config = dict(
    qk_norm=True,
    parallel_block=True,
    final_lr_fraction=0.0,
    train_tokens=179600000,
)
Each number is 200 + 30 x the weight over the matrix's rms, rounded and kept within 0 to 999. Layers, rows and columns count from 0.

# layer 6 MLP up, 384x64, rms 0.113, rows 245-351, columns 0-31
207,211,175,185,178,219,252,153,164,242,226,160,177,166,206,147,194,212,213,211,189,193,191,225,217,187,247,169,184,238,226,237
187,189,237,174,207,187,213,224,149,185,211,169,90,230,194,155,221,229,255,212,226,196,152,243,241,236,237,251,230,208,163,138
176,202,217,140,209,216,263,246,183,240,201,195,176,241,158,223,150,204,244,226,232,189,235,242,212,202,212,213,209,148,216,149
149,206,184,169,199,194,184,177,248,161,247,187,218,194,217,204,212,199,180,269,197,170,240,211,188,193,231,217,193,202,214,212
178,205,201,204,190,218,167,256,187,232,221,213,245,190,218,155,212,153,200,230,169,172,202,156,165,130,247,172,230,177,225,197
205,241,194,236,179,218,222,264,227,199,247,194,172,214,164,189,223,171,179,191,189,195,204,244,178,229,222,179,240,228,218,167
205,227,193,246,202,216,190,228,173,223,169,173,168,178,235,196,210,208,203,177,203,185,170,205,231,215,199,207,216,195,240,220
237,252,167,263,178,192,284,256,280,165,179,208,208,186,234,142,230,208,203,207,196,149,200,189,231,252,165,199,227,146,183,194
169,226,261,174,215,248,182,216,207,180,219,237,208,126,220,97,214,139,266,223,176,175,212,247,209,229,170,203,243,223,162,259
181,242,197,136,151,220,230,197,185,196,186,223,207,142,215,154,152,247,210,181,230,127,198,227,144,197,192,211,206,183,261,159
187,220,204,152,216,195,238,162,168,175,211,235,194,247,208,193,187,138,222,166,177,182,237,175,189,205,229,218,184,207,236,222
177,187,199,204,213,170,195,188,236,194,213,243,165,186,209,207,212,204,219,185,190,206,212,178,218,204,227,202,219,228,190,199
157,168,209,194,208,247,211,196,195,249,204,221,201,210,204,209,185,223,209,201,219,176,205,212,212,181,163,222,212,165,174,180
211,198,198,198,199,183,210,202,246,219,237,178,226,185,209,189,185,202,189,203,222,234,187,229,209,193,212,152,194,210,203,176
186,150,230,147,186,169,198,222,207,174,194,161,196,283,184,186,192,175,183,220,181,219,189,185,221,185,225,229,193,199,199,211
183,246,258,263,261,197,169,196,190,202,202,221,211,165,222,234,185,199,239,225,208,147,176,176,190,189,233,249,220,278,137,160
169,239,216,188,144,166,214,166,252,189,269,212,189,266,170,216,241,176,170,216,240,141,230,184,187,180,124,177,243,202,166,177
254,202,199,177,230,215,204,164,191,184,263,184,224,196,219,221,150,161,170,191,197,190,161,159,158,157,227,240,200,200,179,213
234,170,195,258,204,190,178,172,193,175,194,181,167,198,134,191,213,210,196,233,204,206,199,205,234,200,239,212,197,237,214,233
277,211,181,189,209,154,203,175,222,188,238,217,160,206,135,208,173,161,216,205,211,202,204,183,203,207,197,205,209,209,212,240
140,206,212,190,179,223,197,197,234,221,177,216,246,288,163,166,234,231,247,256,192,218,205,196,202,135,198,259,179,205,240,210
181,198,177,166,245,208,197,215,186,198,167,288,228,218,256,117,192,183,149,164,217,113,273,185,218,213,165,218,244,259,213,173
191,161,199,184,246,208,201,185,188,212,198,196,202,225,231,154,211,209,193,223,218,169,173,215,196,221,134,215,231,254,185,208
195,227,210,151,263,202,295,200,248,242,198,167,117,246,151,204,168,194,203,187,199,163,196,216,256,234,184,275,174,137,163,210
211,190,194,171,201,165,186,216,193,211,205,179,199,169,121,248,236,167,209,175,180,155,209,188,167,237,241,175,151,216,246,161
198,178,199,227,201,153,172,260,189,163,255,150,219,206,178,193,160,220,202,142,187,235,202,171,198,205,198,242,171,231,183,139
234,189,235,256,207,213,264,201,191,220,195,198,173,219,197,201,179,202,187,240,236,171,198,190,265,203,210,200,257,187,178,197
202,180,191,184,186,176,217,213,204,214,208,182,206,193,196,224,197,228,204,206,213,190,192,226,195,195,170,208,174,195,201,211
187,230,234,201,218,216,222,170,149,166,171,223,158,213,195,196,223,190,204,228,178,190,176,214,157,174,187,170,242,180,161,161
159,229,204,176,189,232,225,202,162,207,204,235,152,197,216,218,189,190,221,166,165,178,139,199,186,262,228,160,255,220,246,225
203,194,168,182,233,257,166,203,163,224,176,277,174,161,190,198,192,173,229,213,195,230,188,202,182,191,230,203,177,198,156,190
213,185,186,223,187,196,211,159,173,188,230,234,201,193,227,153,171,238,166,191,170,176,190,223,151,133,156,201,180,233,168,203
218,224,195,222,183,223,175,244,196,195,213,276,219,205,235,177,131,235,208,252,178,190,223,215,216,210,157,213,191,237,222,171
271,220,209,221,163,203,167,197,180,203,221,190,234,243,177,221,233,165,175,222,179,229,157,212,176,179,260,221,183,196,207,206
200,182,241,205,224,229,257,233,198,279,196,211,175,221,242,198,192,204,221,195,219,179,237,204,188,191,187,174,228,171,158,175
160,199,193,143,225,186,199,186,181,160,203,215,198,221,189,199,204,191,218,144,131,216,224,160,181,150,211,222,176,210,205,220
201,219,248,250,168,159,237,206,205,210,181,186,208,217,217,223,226,189,201,251,206,232,242,262,207,217,217,228,205,184,244,205
185,169,169,192,169,167,166,150,215,267,229,164,164,206,210,191,216,234,173,171,166,203,218,171,238,176,199,204,147,139,211,171
167,187,209,140,178,206,163,151,212,219,153,150,212,229,196,165,183,201,214,211,245,225,209,233,199,185,168,247,219,170,242,201
193,172,213,175,283,198,148,249,161,193,254,222,216,213,213,231,141,184,223,171,186,202,255,203,207,194,193,208,245,219,157,236
176,140,177,212,144,218,161,112,224,184,190,214,166,115,227,211,223,171,207,213,250,175,216,201,215,191,162,238,214,191,204,233
155,198,182,227,194,192,224,237,170,191,121,128,167,219,196,182,187,213,231,205,149,220,202,161,179,225,245,212,207,123,221,193
191,208,202,227,180,209,229,167,174,266,240,185,222,165,207,202,217,215,188,176,218,115,182,249,221,220,177,206,204,152,189,173
179,190,167,175,223,177,202,218,195,197,179,197,273,196,207,191,132,193,189,251,233,222,210,207,232,183,154,211,186,200,201,189
256,210,211,189,190,181,187,186,200,184,207,175,203,239,160,187,184,177,164,233,182,247,157,228,174,218,207,204,191,167,176,219
212,180,171,205,150,213,124,117,176,239,201,197,206,244,220,160,166,158,210,220,182,230,216,196,225,190,186,185,213,197,216,215
215,239,232,214,232,166,208,218,207,142,184,187,227,221,208,240,222,152,172,217,182,228,161,191,239,253,208,146,214,211,151,172
185,236,194,192,166,212,201,183,198,183,219,197,181,209,197,192,190,192,185,181,180,177,187,238,228,196,253,197,200,172,212,214
123,214,199,200,194,166,181,215,216,246,200,171,176,247,223,194,236,185,184,218,219,224,273,238,225,182,207,189,201,149,144,170
175,195,208,156,169,169,207,197,231,179,177,161,190,202,209,238,206,183,205,155,216,158,218,180,146,205,170,167,189,186,245,238
199,263,230,207,121,187,251,195,174,184,197,205,174,213,224,199,206,237,244,196,171,186,218,164,217,241,192,254,207,179,230,250
225,162,219,213,210,204,189,195,145,192,203,207,194,212,171,200,161,220,174,192,169,201,134,212,223,215,219,210,201,230,153,167
204,142,163,100,238,172,186,259,227,218,214,182,176,201,201,185,123,275,196,207,269,164,188,185,199,124,171,157,172,189,222,161
233,172,189,141,232,209,160,229,171,222,202,192,197,217,219,226,164,231,241,201,162,153,186,202,229,230,158,171,201,206,201,144
149,254,164,184,234,201,131,183,229,243,181,253,160,174,247,205,190,230,228,207,238,219,276,222,210,185,201,237,184,191,273,239
195,203,170,220,221,189,167,200,182,142,209,217,169,191,224,159,209,209,194,230,175,234,178,202,213,187,273,245,183,188,213,215
187,226,212,228,175,204,235,256,234,255,176,192,272,176,157,164,177,267,203,187,203,193,195,244,196,222,211,241,196,199,233,174
177,139,231,192,171,164,249,212,213,249,240,223,193,206,175,248,188,213,235,229,176,152,140,173,133,211,238,184,183,160,202,219
240,209,231,300,187,174,91,259,225,234,192,208,166,217,157,180,164,156,239,165,175,226,218,168,217,189,179,196,199,233,159,220
190,201,266,182,203,270,159,240,191,226,176,244,178,177,182,228,216,262,269,231,201,135,198,182,164,167,185,180,253,177,197,225
159,235,229,184,192,205,186,234,169,171,190,228,219,175,185,173,231,164,183,256,161,188,215,221,203,239,185,172,198,212,214,193
166,265,221,180,274,243,247,157,212,269,192,168,140,212,173,199,134,198,191,161,163,179,271,194,241,291,205,218,237,176,164,203
235,204,189,226,222,195,189,220,203,216,210,213,218,214,214,203,204,197,180,188,169,172,187,206,206,212,214,205,223,230,201,226
185,209,182,237,201,95,184,215,206,204,198,231,166,212,198,204,244,227,183,204,137,263,280,237,187,192,226,235,188,211,166,156
213,171,239,197,147,195,255,266,176,206,233,215,196,233,214,252,214,164,177,202,169,166,203,191,164,201,215,177,216,149,225,202
195,196,251,237,191,154,181,216,200,231,218,203,237,154,196,208,215,214,203,173,189,197,219,219,141,201,153,191,196,176,216,191
239,210,180,184,192,215,219,179,205,222,224,205,174,221,177,147,220,226,212,235,158,169,215,194,186,218,203,219,203,183,164,226
245,210,202,184,219,210,201,197,250,186,212,163,191,185,186,217,197,219,194,201,188,212,190,182,214,181,208,200,216,206,187,180
183,161,201,228,216,221,173,205,215,185,211,180,244,219,142,158,126,177,165,215,208,176,209,199,165,156,196,150,171,190,211,182
198,150,210,204,215,216,188,213,197,142,227,177,169,253,163,211,187,209,226,208,175,163,182,213,232,211,250,174,139,222,143,192
172,192,168,224,190,166,182,247,229,251,225,222,199,199,190,249,188,242,288,160,184,182,175,266,197,187,207,239,219,153,199,239
148,192,141,186,144,220,220,252,284,194,187,264,221,178,226,211,169,154,170,159,176,138,228,167,229,227,224,204,231,205,218,227
226,238,196,194,242,207,252,206,180,185,221,211,201,207,200,184,174,175,193,180,154,225,166,202,198,191,223,198,224,218,204,213
206,224,226,196,243,214,239,194,164,151,214,180,229,247,196,188,236,200,237,204,193,245,176,181,235,172,210,181,253,162,173,183
156,131,272,148,159,245,245,170,194,203,189,175,174,242,214,148,225,189,184,181,160,145,260,208,164,160,210,196,182,194,254,271
172,159,182,213,238,231,223,179,189,218,222,217,195,172,202,202,197,206,207,213,230,206,201,223,217,202,194,230,186,223,221,159
216,221,231,168,197,184,179,163,183,199,211,246,191,187,199,230,204,143,203,198,178,132,142,150,227,203,156,164,250,205,206,145
169,217,236,246,194,181,157,203,198,236,181,226,176,173,227,225,166,242,216,195,198,174,224,165,221,213,135,227,164,205,179,172
202,224,197,257,158,198,256,174,177,197,189,200,166,214,225,238,150,177,249,228,249,217,224,175,154,217,147,223,191,212,191,164
256,202,265,157,197,203,247,214,225,169,195,170,233,229,205,176,190,135,195,191,200,171,169,192,200,244,228,188,190,191,242,202
167,141,213,155,213,153,196,163,191,228,172,214,196,182,234,213,176,245,157,188,246,196,229,215,223,162,214,208,192,155,223,196
217,232,182,198,214,253,240,254,201,209,258,205,183,109,145,213,191,254,236,128,212,175,193,211,220,141,212,202,199,203,139,206
139,241,234,235,183,141,219,236,182,184,181,215,200,221,230,191,143,202,165,198,198,181,270,207,170,200,220,163,241,145,192,190
215,201,178,191,162,191,213,220,203,240,199,180,195,226,264,234,222,251,236,188,230,233,242,191,204,184,157,216,179,231,172,203
198,228,222,174,200,244,176,253,234,210,188,194,181,166,170,187,197,241,228,154,226,171,218,177,194,154,191,204,216,159,214,191
245,227,179,242,229,165,154,184,137,233,220,206,145,261,188,221,188,190,198,192,210,157,249,178,200,144,237,205,208,215,112,195
226,161,194,114,116,257,223,187,181,232,194,197,219,170,242,276,138,248,260,200,245,161,225,139,179,136,121,192,183,256,223,210
231,230,195,250,184,164,211,197,253,194,227,209,173,207,200,191,212,220,185,151,197,173,172,235,211,208,219,188,210,190,159,214
149,234,212,188,249,189,217,249,226,200,236,219,149,243,220,148,208,214,194,161,236,179,246,241,211,160,219,261,208,169,205,253
169,198,214,170,200,212,195,213,190,199,207,225,167,215,160,147,235,193,225,164,195,193,213,263,220,148,144,193,238,186,166,272
180,205,241,215,157,220,178,145,182,252,202,250,188,198,260,172,180,233,192,199,221,231,221,249,169,162,220,254,165,210,180,217
179,203,238,229,245,200,168,238,223,222,191,228,187,217,201,153,202,238,214,209,189,208,223,163,225,201,166,193,227,211,220,176
215,262,203,261,200,179,230,212,205,187,225,206,198,178,155,184,232,210,209,189,134,176,238,199,190,186,169,161,188,182,156,206
198,164,194,200,247,202,228,167,202,242,198,215,181,188,230,199,224,179,204,243,192,202,183,169,186,264,197,279,155,138,222,191
167,221,177,219,200,224,223,222,221,201,199,204,234,172,240,180,200,184,171,246,236,182,187,187,147,239,187,184,243,218,202,204
215,184,211,216,173,187,213,212,227,230,244,228,203,172,244,196,186,273,233,207,183,196,230,241,210,246,176,157,159,238,156,144
218,196,236,196,180,245,232,182,226,207,223,228,193,219,187,191,190,209,207,158,219,206,170,205,262,195,210,195,196,217,205,204
196,254,170,189,180,158,173,211,231,154,167,177,241,206,231,164,190,220,171,209,199,186,212,229,210,205,204,189,218,190,250,214
178,194,209,224,230,248,197,171,226,239,173,205,230,179,173,151,214,203,203,175,198,186,186,227,209,188,170,231,260,197,190,212
203,239,216,188,159,218,247,272,262,255,150,150,206,202,188,268,211,186,239,173,203,139,213,163,191,196,246,197,163,191,223,230
243,192,229,224,194,180,244,134,219,211,249,212,186,173,219,154,183,214,261,197,189,176,203,208,216,234,139,149,195,182,152,189
227,243,187,206,202,174,186,185,174,213,204,200,180,202,206,191,142,165,224,185,186,211,236,190,201,186,220,215,199,268,196,200
205,206,204,200,208,170,190,171,158,160,172,192,180,198,164,173,197,154,185,192,206,181,134,182,206,188,242,245,218,180,212,165
204,218,244,193,230,180,153,202,228,130,218,189,162,200,218,165,194,155,190,231,264,214,182,162,194,160,234,207,192,183,179,203
230,174,197,186,224,202,170,202,181,228,192,232,198,177,197,173,187,204,219,226,242,241,198,188,188,164,168,189,240,205,226,207
212,188,194,223,163,232,217,176,133,232,183,188,109,249,189,218,166,221,217,192,180,204,254,226,184,222,196,177,198,137,235,204
222,214,180,184,222,213,175,254,176,213,180,214,139,212,197,194,151,261,234,181,167,181,212,194,214,154,200,178,185,209,210,116
# layer 6 MLP down (transposed), 384x64, rms 0.113, rows 245-351, columns 0-31
190,220,230,182,200,244,197,172,167,205,238,159,228,195,198,192,238,228,158,175,193,164,220,166,186,221,185,195,141,187,240,217
229,200,203,161,168,211,204,172,184,171,208,162,163,206,135,167,189,220,278,181,234,245,129,195,249,255,225,207,210,209,257,246
176,262,234,186,242,190,170,141,235,196,236,192,210,165,188,167,196,142,167,149,215,167,202,223,169,166,255,181,201,244,180,227
227,128,217,184,170,214,224,197,181,202,206,192,200,206,166,233,200,208,210,198,235,219,208,238,138,168,182,168,187,210,213,210
246,222,183,202,207,186,236,179,228,199,175,201,167,229,151,180,241,261,195,206,200,230,144,214,217,256,152,207,189,164,146,167
194,169,181,198,192,177,171,123,226,227,175,212,228,214,215,198,189,184,267,216,193,215,200,205,214,133,166,195,153,221,163,253
172,169,227,219,224,203,154,231,190,163,175,186,184,179,198,195,196,214,168,196,190,138,184,193,202,199,193,167,203,214,166,190
222,218,188,163,225,256,179,258,189,218,210,159,190,194,207,290,136,226,144,169,207,247,255,219,207,202,225,151,218,178,168,261
231,193,93,228,215,117,225,244,164,171,219,220,196,234,211,252,191,284,216,142,209,192,199,163,211,211,245,210,243,171,198,125
229,166,174,176,192,198,183,207,225,218,182,188,136,194,263,174,190,188,142,171,220,181,208,166,141,152,211,216,255,194,169,228
220,135,180,191,187,194,216,201,135,213,197,220,191,187,212,235,162,166,204,174,219,182,229,202,148,170,196,232,208,214,194,171
209,205,185,186,205,199,142,195,158,210,211,194,204,183,166,213,244,214,174,243,211,168,208,173,185,194,191,189,211,205,189,209
190,237,194,244,216,196,202,208,197,187,212,241,218,157,177,190,195,185,168,177,180,194,190,213,184,150,250,203,232,225,161,189
197,177,188,234,230,179,195,188,217,204,214,202,168,181,246,211,158,236,195,185,211,178,165,195,196,207,203,143,172,213,172,166
324,220,176,156,202,240,279,206,170,234,156,184,183,206,256,224,198,182,219,188,266,210,245,192,236,267,184,185,183,174,183,179
148,184,187,177,180,158,169,196,239,156,238,113,236,266,163,184,164,222,176,166,217,207,172,215,186,216,157,226,170,243,230,215
233,159,182,224,218,180,158,249,183,282,161,194,207,141,202,194,194,219,255,195,151,211,233,195,201,239,294,260,192,220,185,170
209,226,164,122,257,215,239,209,198,187,268,181,244,203,174,224,150,175,233,196,242,196,154,221,207,205,190,202,227,226,146,230
239,168,202,185,248,208,186,214,209,170,173,175,210,191,163,212,189,226,228,238,201,219,249,192,224,210,182,215,193,192,221,200
238,212,227,200,155,155,189,175,198,158,223,230,281,205,177,178,174,190,192,239,195,234,235,191,194,215,174,209,196,188,208,220
181,197,233,155,202,181,179,164,188,188,235,201,197,161,209,186,202,180,159,142,177,193,234,162,273,240,168,236,161,172,162,211
189,186,201,206,236,224,265,204,222,189,200,199,197,164,149,240,198,152,199,154,205,283,143,268,229,246,249,241,204,243,235,230
219,157,218,184,198,216,169,219,195,217,217,226,178,206,179,200,170,163,219,193,210,197,213,155,200,209,224,189,266,161,163,152
183,179,228,170,203,223,200,123,158,270,136,181,152,218,282,231,228,234,210,245,267,117,252,325,213,272,194,207,163,194,200,306
230,216,201,246,175,256,204,153,189,204,231,220,193,197,195,211,192,240,180,154,194,227,200,197,265,171,127,188,259,210,164,204
185,196,261,188,207,240,234,174,204,194,198,222,145,247,206,269,244,209,177,186,188,176,205,189,190,167,177,122,229,148,148,153
170,197,168,195,174,201,127,196,221,150,179,253,189,220,202,215,198,185,165,154,225,211,226,160,186,178,208,211,221,215,181,211
204,210,218,217,211,195,189,188,214,208,192,213,215,195,231,196,212,172,195,217,190,194,185,188,193,226,201,183,219,197,202,196
190,189,243,231,223,215,223,158,218,236,204,139,192,214,208,206,251,180,231,213,230,209,212,181,215,200,216,172,215,171,229,197
178,174,230,146,191,177,187,176,181,187,206,186,182,224,178,226,178,198,176,229,134,166,235,192,212,184,230,177,148,180,187,210
230,228,247,198,151,201,167,195,244,251,180,218,198,189,165,185,220,212,238,237,168,171,223,205,158,180,233,197,187,160,163,162
167,220,260,216,142,182,202,215,195,200,147,141,207,241,185,199,174,176,223,191,245,180,156,161,198,220,228,185,184,175,223,204
165,233,233,146,178,201,178,175,207,200,155,256,190,156,312,235,153,201,222,215,212,221,210,207,190,148,196,192,205,258,234,206
198,203,184,214,239,209,159,259,180,207,173,207,207,222,188,196,225,190,207,196,192,197,178,205,197,182,136,222,216,228,195,167
162,238,190,218,235,196,218,169,191,178,244,184,193,127,193,152,201,176,206,208,240,198,226,222,180,158,150,197,240,230,219,231
255,197,233,163,192,197,239,171,238,192,155,162,202,234,186,227,200,182,159,208,251,200,213,176,200,302,224,242,216,230,219,163
217,216,262,206,216,167,230,240,214,131,232,258,160,206,211,224,213,203,112,207,202,221,233,220,135,157,226,170,194,169,187,171
187,285,233,165,172,184,232,225,186,144,219,181,212,184,209,232,189,221,218,192,211,168,231,188,211,184,246,154,224,192,233,247
270,207,204,218,186,156,209,193,249,224,200,243,154,170,251,215,169,213,194,189,181,198,254,213,195,206,239,175,204,236,152,206
169,226,182,211,157,228,221,173,147,275,177,185,210,191,210,170,185,251,213,222,165,199,168,195,162,260,175,190,136,162,209,199
199,204,196,184,189,240,233,164,157,168,186,227,168,207,179,215,190,199,214,202,197,181,247,192,214,244,223,186,201,141,196,206
221,183,275,170,174,191,203,171,215,207,245,242,199,233,201,157,206,246,229,191,227,188,270,236,201,175,117,189,199,223,191,218
220,191,187,194,167,198,192,210,228,151,172,223,176,221,170,183,192,170,211,210,178,266,215,141,152,188,223,206,195,213,209,149
204,197,212,232,200,186,199,197,228,175,185,226,166,158,191,209,233,186,227,220,107,144,214,189,209,233,208,176,233,214,254,235
214,221,190,169,236,203,192,228,181,189,175,207,174,160,203,184,163,174,230,189,229,194,187,223,191,191,176,218,214,213,224,212
248,234,233,223,165,180,248,245,196,165,248,219,184,144,202,200,220,213,180,194,197,181,202,189,215,199,190,182,249,210,243,177
199,177,204,205,173,207,222,221,180,217,181,218,199,183,197,180,220,210,186,198,183,156,276,234,173,161,194,251,209,146,196,136
207,177,172,198,189,234,176,170,211,199,186,205,197,158,209,209,183,196,187,229,203,197,203,222,228,195,191,146,214,181,204,177
294,192,225,195,234,233,200,173,148,152,203,239,199,238,195,197,194,242,208,177,166,254,165,194,239,173,203,201,233,189,210,175
198,218,197,220,186,184,161,179,191,224,193,208,210,191,181,164,175,218,213,231,244,217,192,205,215,219,218,233,166,245,189,164
190,177,177,202,225,216,130,187,257,208,191,164,186,190,148,190,234,211,166,218,212,244,181,253,173,201,198,212,200,199,119,207
201,209,187,177,211,207,220,235,196,197,208,206,187,199,214,219,167,202,215,229,225,149,191,193,221,214,161,204,210,255,206,175
167,238,163,252,257,220,77,258,161,258,150,238,207,261,234,263,230,245,237,170,252,171,253,127,160,213,126,174,213,244,186,193
167,151,211,179,199,183,174,177,193,199,232,210,186,206,178,230,227,248,252,193,198,179,191,194,239,217,221,211,157,201,220,233
217,249,205,202,275,234,241,231,155,168,174,194,120,206,171,224,219,290,226,222,214,245,206,219,242,171,215,180,211,152,202,207
175,247,205,230,219,219,285,251,197,230,214,205,233,223,174,254,149,195,216,144,237,201,255,196,185,159,163,175,225,195,191,185
197,149,113,223,215,216,181,214,174,177,214,224,171,152,190,202,189,213,204,256,200,246,227,147,169,159,184,258,193,196,191,140
173,205,172,158,204,153,146,171,207,198,206,170,169,186,231,235,199,212,210,147,273,213,259,227,233,130,159,224,217,281,235,187
219,214,208,155,239,171,197,203,218,202,163,147,231,253,227,204,157,231,178,155,230,197,217,259,181,187,139,144,217,237,232,187
210,155,187,228,138,138,227,196,212,224,191,154,171,197,197,252,167,179,180,225,205,172,214,196,222,227,221,195,215,222,219,213
181,214,215,243,152,249,212,201,221,205,199,203,235,186,220,182,185,232,175,158,191,191,233,188,214,201,182,238,217,234,191,218
169,183,209,162,209,199,196,223,217,244,189,163,200,170,225,195,172,235,227,188,235,199,248,246,244,255,195,232,156,259,212,237
202,167,201,213,200,193,183,216,208,221,182,207,208,217,190,203,233,209,211,194,165,169,184,208,232,214,172,209,205,194,207,186
183,224,257,230,171,227,222,242,151,171,199,172,228,107,254,139,159,226,208,225,230,193,206,199,197,210,165,177,149,173,246,193
172,217,191,204,172,203,152,193,189,197,191,182,219,229,192,136,192,258,197,209,213,212,176,191,166,219,191,210,203,213,203,189
167,181,200,243,192,210,195,192,230,226,174,246,190,168,261,189,165,190,193,202,241,160,191,231,138,221,150,219,156,260,162,209
227,196,177,192,185,161,175,155,155,199,194,213,238,218,207,153,161,224,253,186,182,201,223,219,201,176,196,225,165,221,192,235
148,208,213,208,179,219,237,191,206,211,191,217,169,203,226,216,199,193,216,179,208,224,189,198,175,213,202,223,190,184,225,192
184,211,197,211,188,188,192,210,242,163,203,173,167,243,230,185,219,226,211,162,239,182,169,226,182,238,171,245,173,205,224,283
219,234,194,211,207,248,240,204,153,257,194,234,176,183,253,207,197,180,188,171,213,203,236,177,182,177,185,178,230,140,216,215
236,154,206,173,204,197,212,206,157,187,143,193,187,222,182,201,234,186,166,300,191,244,188,200,222,189,219,170,214,221,193,169
224,208,205,169,215,146,188,201,146,202,223,128,223,225,221,205,245,206,218,287,183,186,223,181,153,207,222,217,223,241,204,200
184,189,160,160,211,186,207,189,202,191,205,231,200,204,173,219,177,179,184,221,170,210,173,203,221,183,221,192,235,212,181,238
184,163,172,145,213,206,181,173,220,216,214,214,169,186,196,176,199,187,211,195,217,155,235,183,152,174,177,184,195,207,165,207
151,256,220,192,216,150,151,220,278,198,217,170,213,180,201,188,175,175,169,159,216,157,195,161,145,234,137,262,223,201,197,173
186,216,132,164,215,201,187,199,196,198,231,203,226,198,234,229,179,187,185,207,254,230,206,163,244,222,207,198,185,175,164,200
266,200,180,160,180,242,175,244,183,211,218,182,202,194,174,214,248,233,262,221,211,208,223,205,192,163,241,147,196,124,187,269
253,221,190,148,180,229,219,234,244,240,193,145,227,213,189,233,194,199,168,196,211,148,182,216,180,185,184,148,228,208,181,213
185,219,207,190,210,159,159,209,251,204,188,197,191,226,209,172,210,212,147,185,170,208,180,245,200,147,254,178,239,158,158,259
185,162,218,197,216,215,183,238,181,224,189,176,185,193,207,193,187,217,187,231,215,144,206,180,147,190,175,240,233,163,230,158
243,264,188,217,210,264,195,229,213,166,221,183,240,199,190,177,252,120,221,214,130,199,180,211,195,233,206,189,199,261,179,197
163,184,199,231,203,163,154,153,202,207,151,182,215,260,188,232,235,215,156,261,182,252,210,201,182,208,224,204,215,195,238,187
250,170,200,164,244,243,216,138,102,128,200,193,188,185,159,224,183,210,216,185,205,234,183,199,183,212,203,214,222,225,213,211
169,195,249,236,268,197,170,167,236,156,184,209,174,183,151,154,165,167,199,214,199,186,166,191,196,210,206,181,188,214,224,198
218,108,175,221,204,205,204,135,135,228,196,230,231,210,169,192,181,201,195,197,210,225,180,233,188,184,250,220,175,200,146,190
228,177,220,171,196,261,264,184,237,153,144,195,201,129,213,198,195,194,196,184,215,218,133,215,212,216,201,210,196,211,225,212
138,190,206,255,233,154,130,145,189,219,169,203,168,246,217,100,205,215,191,224,247,188,236,180,137,195,162,251,202,133,175,229
202,191,204,217,179,201,192,201,239,200,202,221,165,202,198,184,217,244,242,169,203,197,164,238,190,223,176,154,198,213,207,191
257,206,204,249,191,189,241,208,162,254,179,215,235,154,192,169,240,139,237,209,180,191,165,141,208,205,219,214,168,147,178,199
235,192,226,227,186,179,204,173,215,143,203,181,225,161,212,245,183,210,182,175,200,189,226,197,214,192,175,206,162,235,222,183
217,270,263,198,239,180,201,228,152,230,153,170,194,192,228,186,205,209,192,177,213,203,199,197,204,218,199,186,216,194,160,249
219,184,154,177,162,214,279,212,197,197,236,169,223,199,216,237,186,207,199,224,183,186,142,273,197,190,239,161,231,201,232,186
199,186,153,184,195,214,203,218,232,251,164,175,205,253,219,240,197,213,172,226,235,201,149,182,228,248,188,210,203,211,245,201
214,176,228,184,127,119,171,213,258,240,214,199,230,151,230,201,226,198,224,257,140,207,224,174,181,199,225,228,147,238,226,144
167,205,228,200,232,234,164,155,163,191,188,222,180,167,159,151,223,200,237,177,163,201,209,216,251,201,210,234,145,181,202,201
208,231,202,203,228,190,181,161,195,189,175,211,229,184,216,196,194,159,235,214,206,215,167,159,194,134,205,222,265,152,191,198
233,185,191,221,215,228,177,227,191,173,189,192,186,190,220,200,233,228,167,195,268,217,173,206,177,175,178,235,220,211,211,175
201,159,236,236,254,212,203,155,212,215,198,160,197,229,186,185,202,221,236,196,174,191,221,201,203,190,179,173,214,221,184,197
235,227,236,228,200,158,167,210,181,207,209,220,166,200,241,209,184,187,178,229,161,168,168,213,157,197,244,186,224,210,181,159
147,175,185,177,206,196,173,188,128,187,256,237,164,175,229,152,185,186,157,243,239,235,201,228,177,244,156,223,205,191,155,196
325,192,173,171,204,244,171,202,180,259,200,177,183,188,200,215,237,234,238,187,218,157,197,133,187,227,201,221,175,140,199,168
190,214,215,173,183,160,198,230,192,188,205,183,220,216,226,231,238,209,177,210,212,208,232,217,216,216,185,249,194,238,208,219
175,222,153,180,189,195,201,219,191,154,227,151,224,188,153,164,196,203,173,187,258,208,185,193,212,212,185,229,193,224,237,162
196,182,238,160,191,201,146,157,202,228,201,187,175,142,195,187,213,182,225,225,225,211,168,183,181,178,214,172,188,245,256,216
206,244,251,220,211,184,244,221,194,201,214,193,194,194,160,190,223,200,229,206,173,200,207,202,247,218,259,208,250,164,202,208
166,165,214,166,232,144,193,230,208,163,243,173,244,157,184,207,186,201,157,166,219,204,228,202,201,181,183,192,189,223,169,185
169,160,230,197,174,201,228,262,222,208,265,253,242,209,174,181,209,185,213,228,171,201,220,213,147,218,183,241,194,195,231,201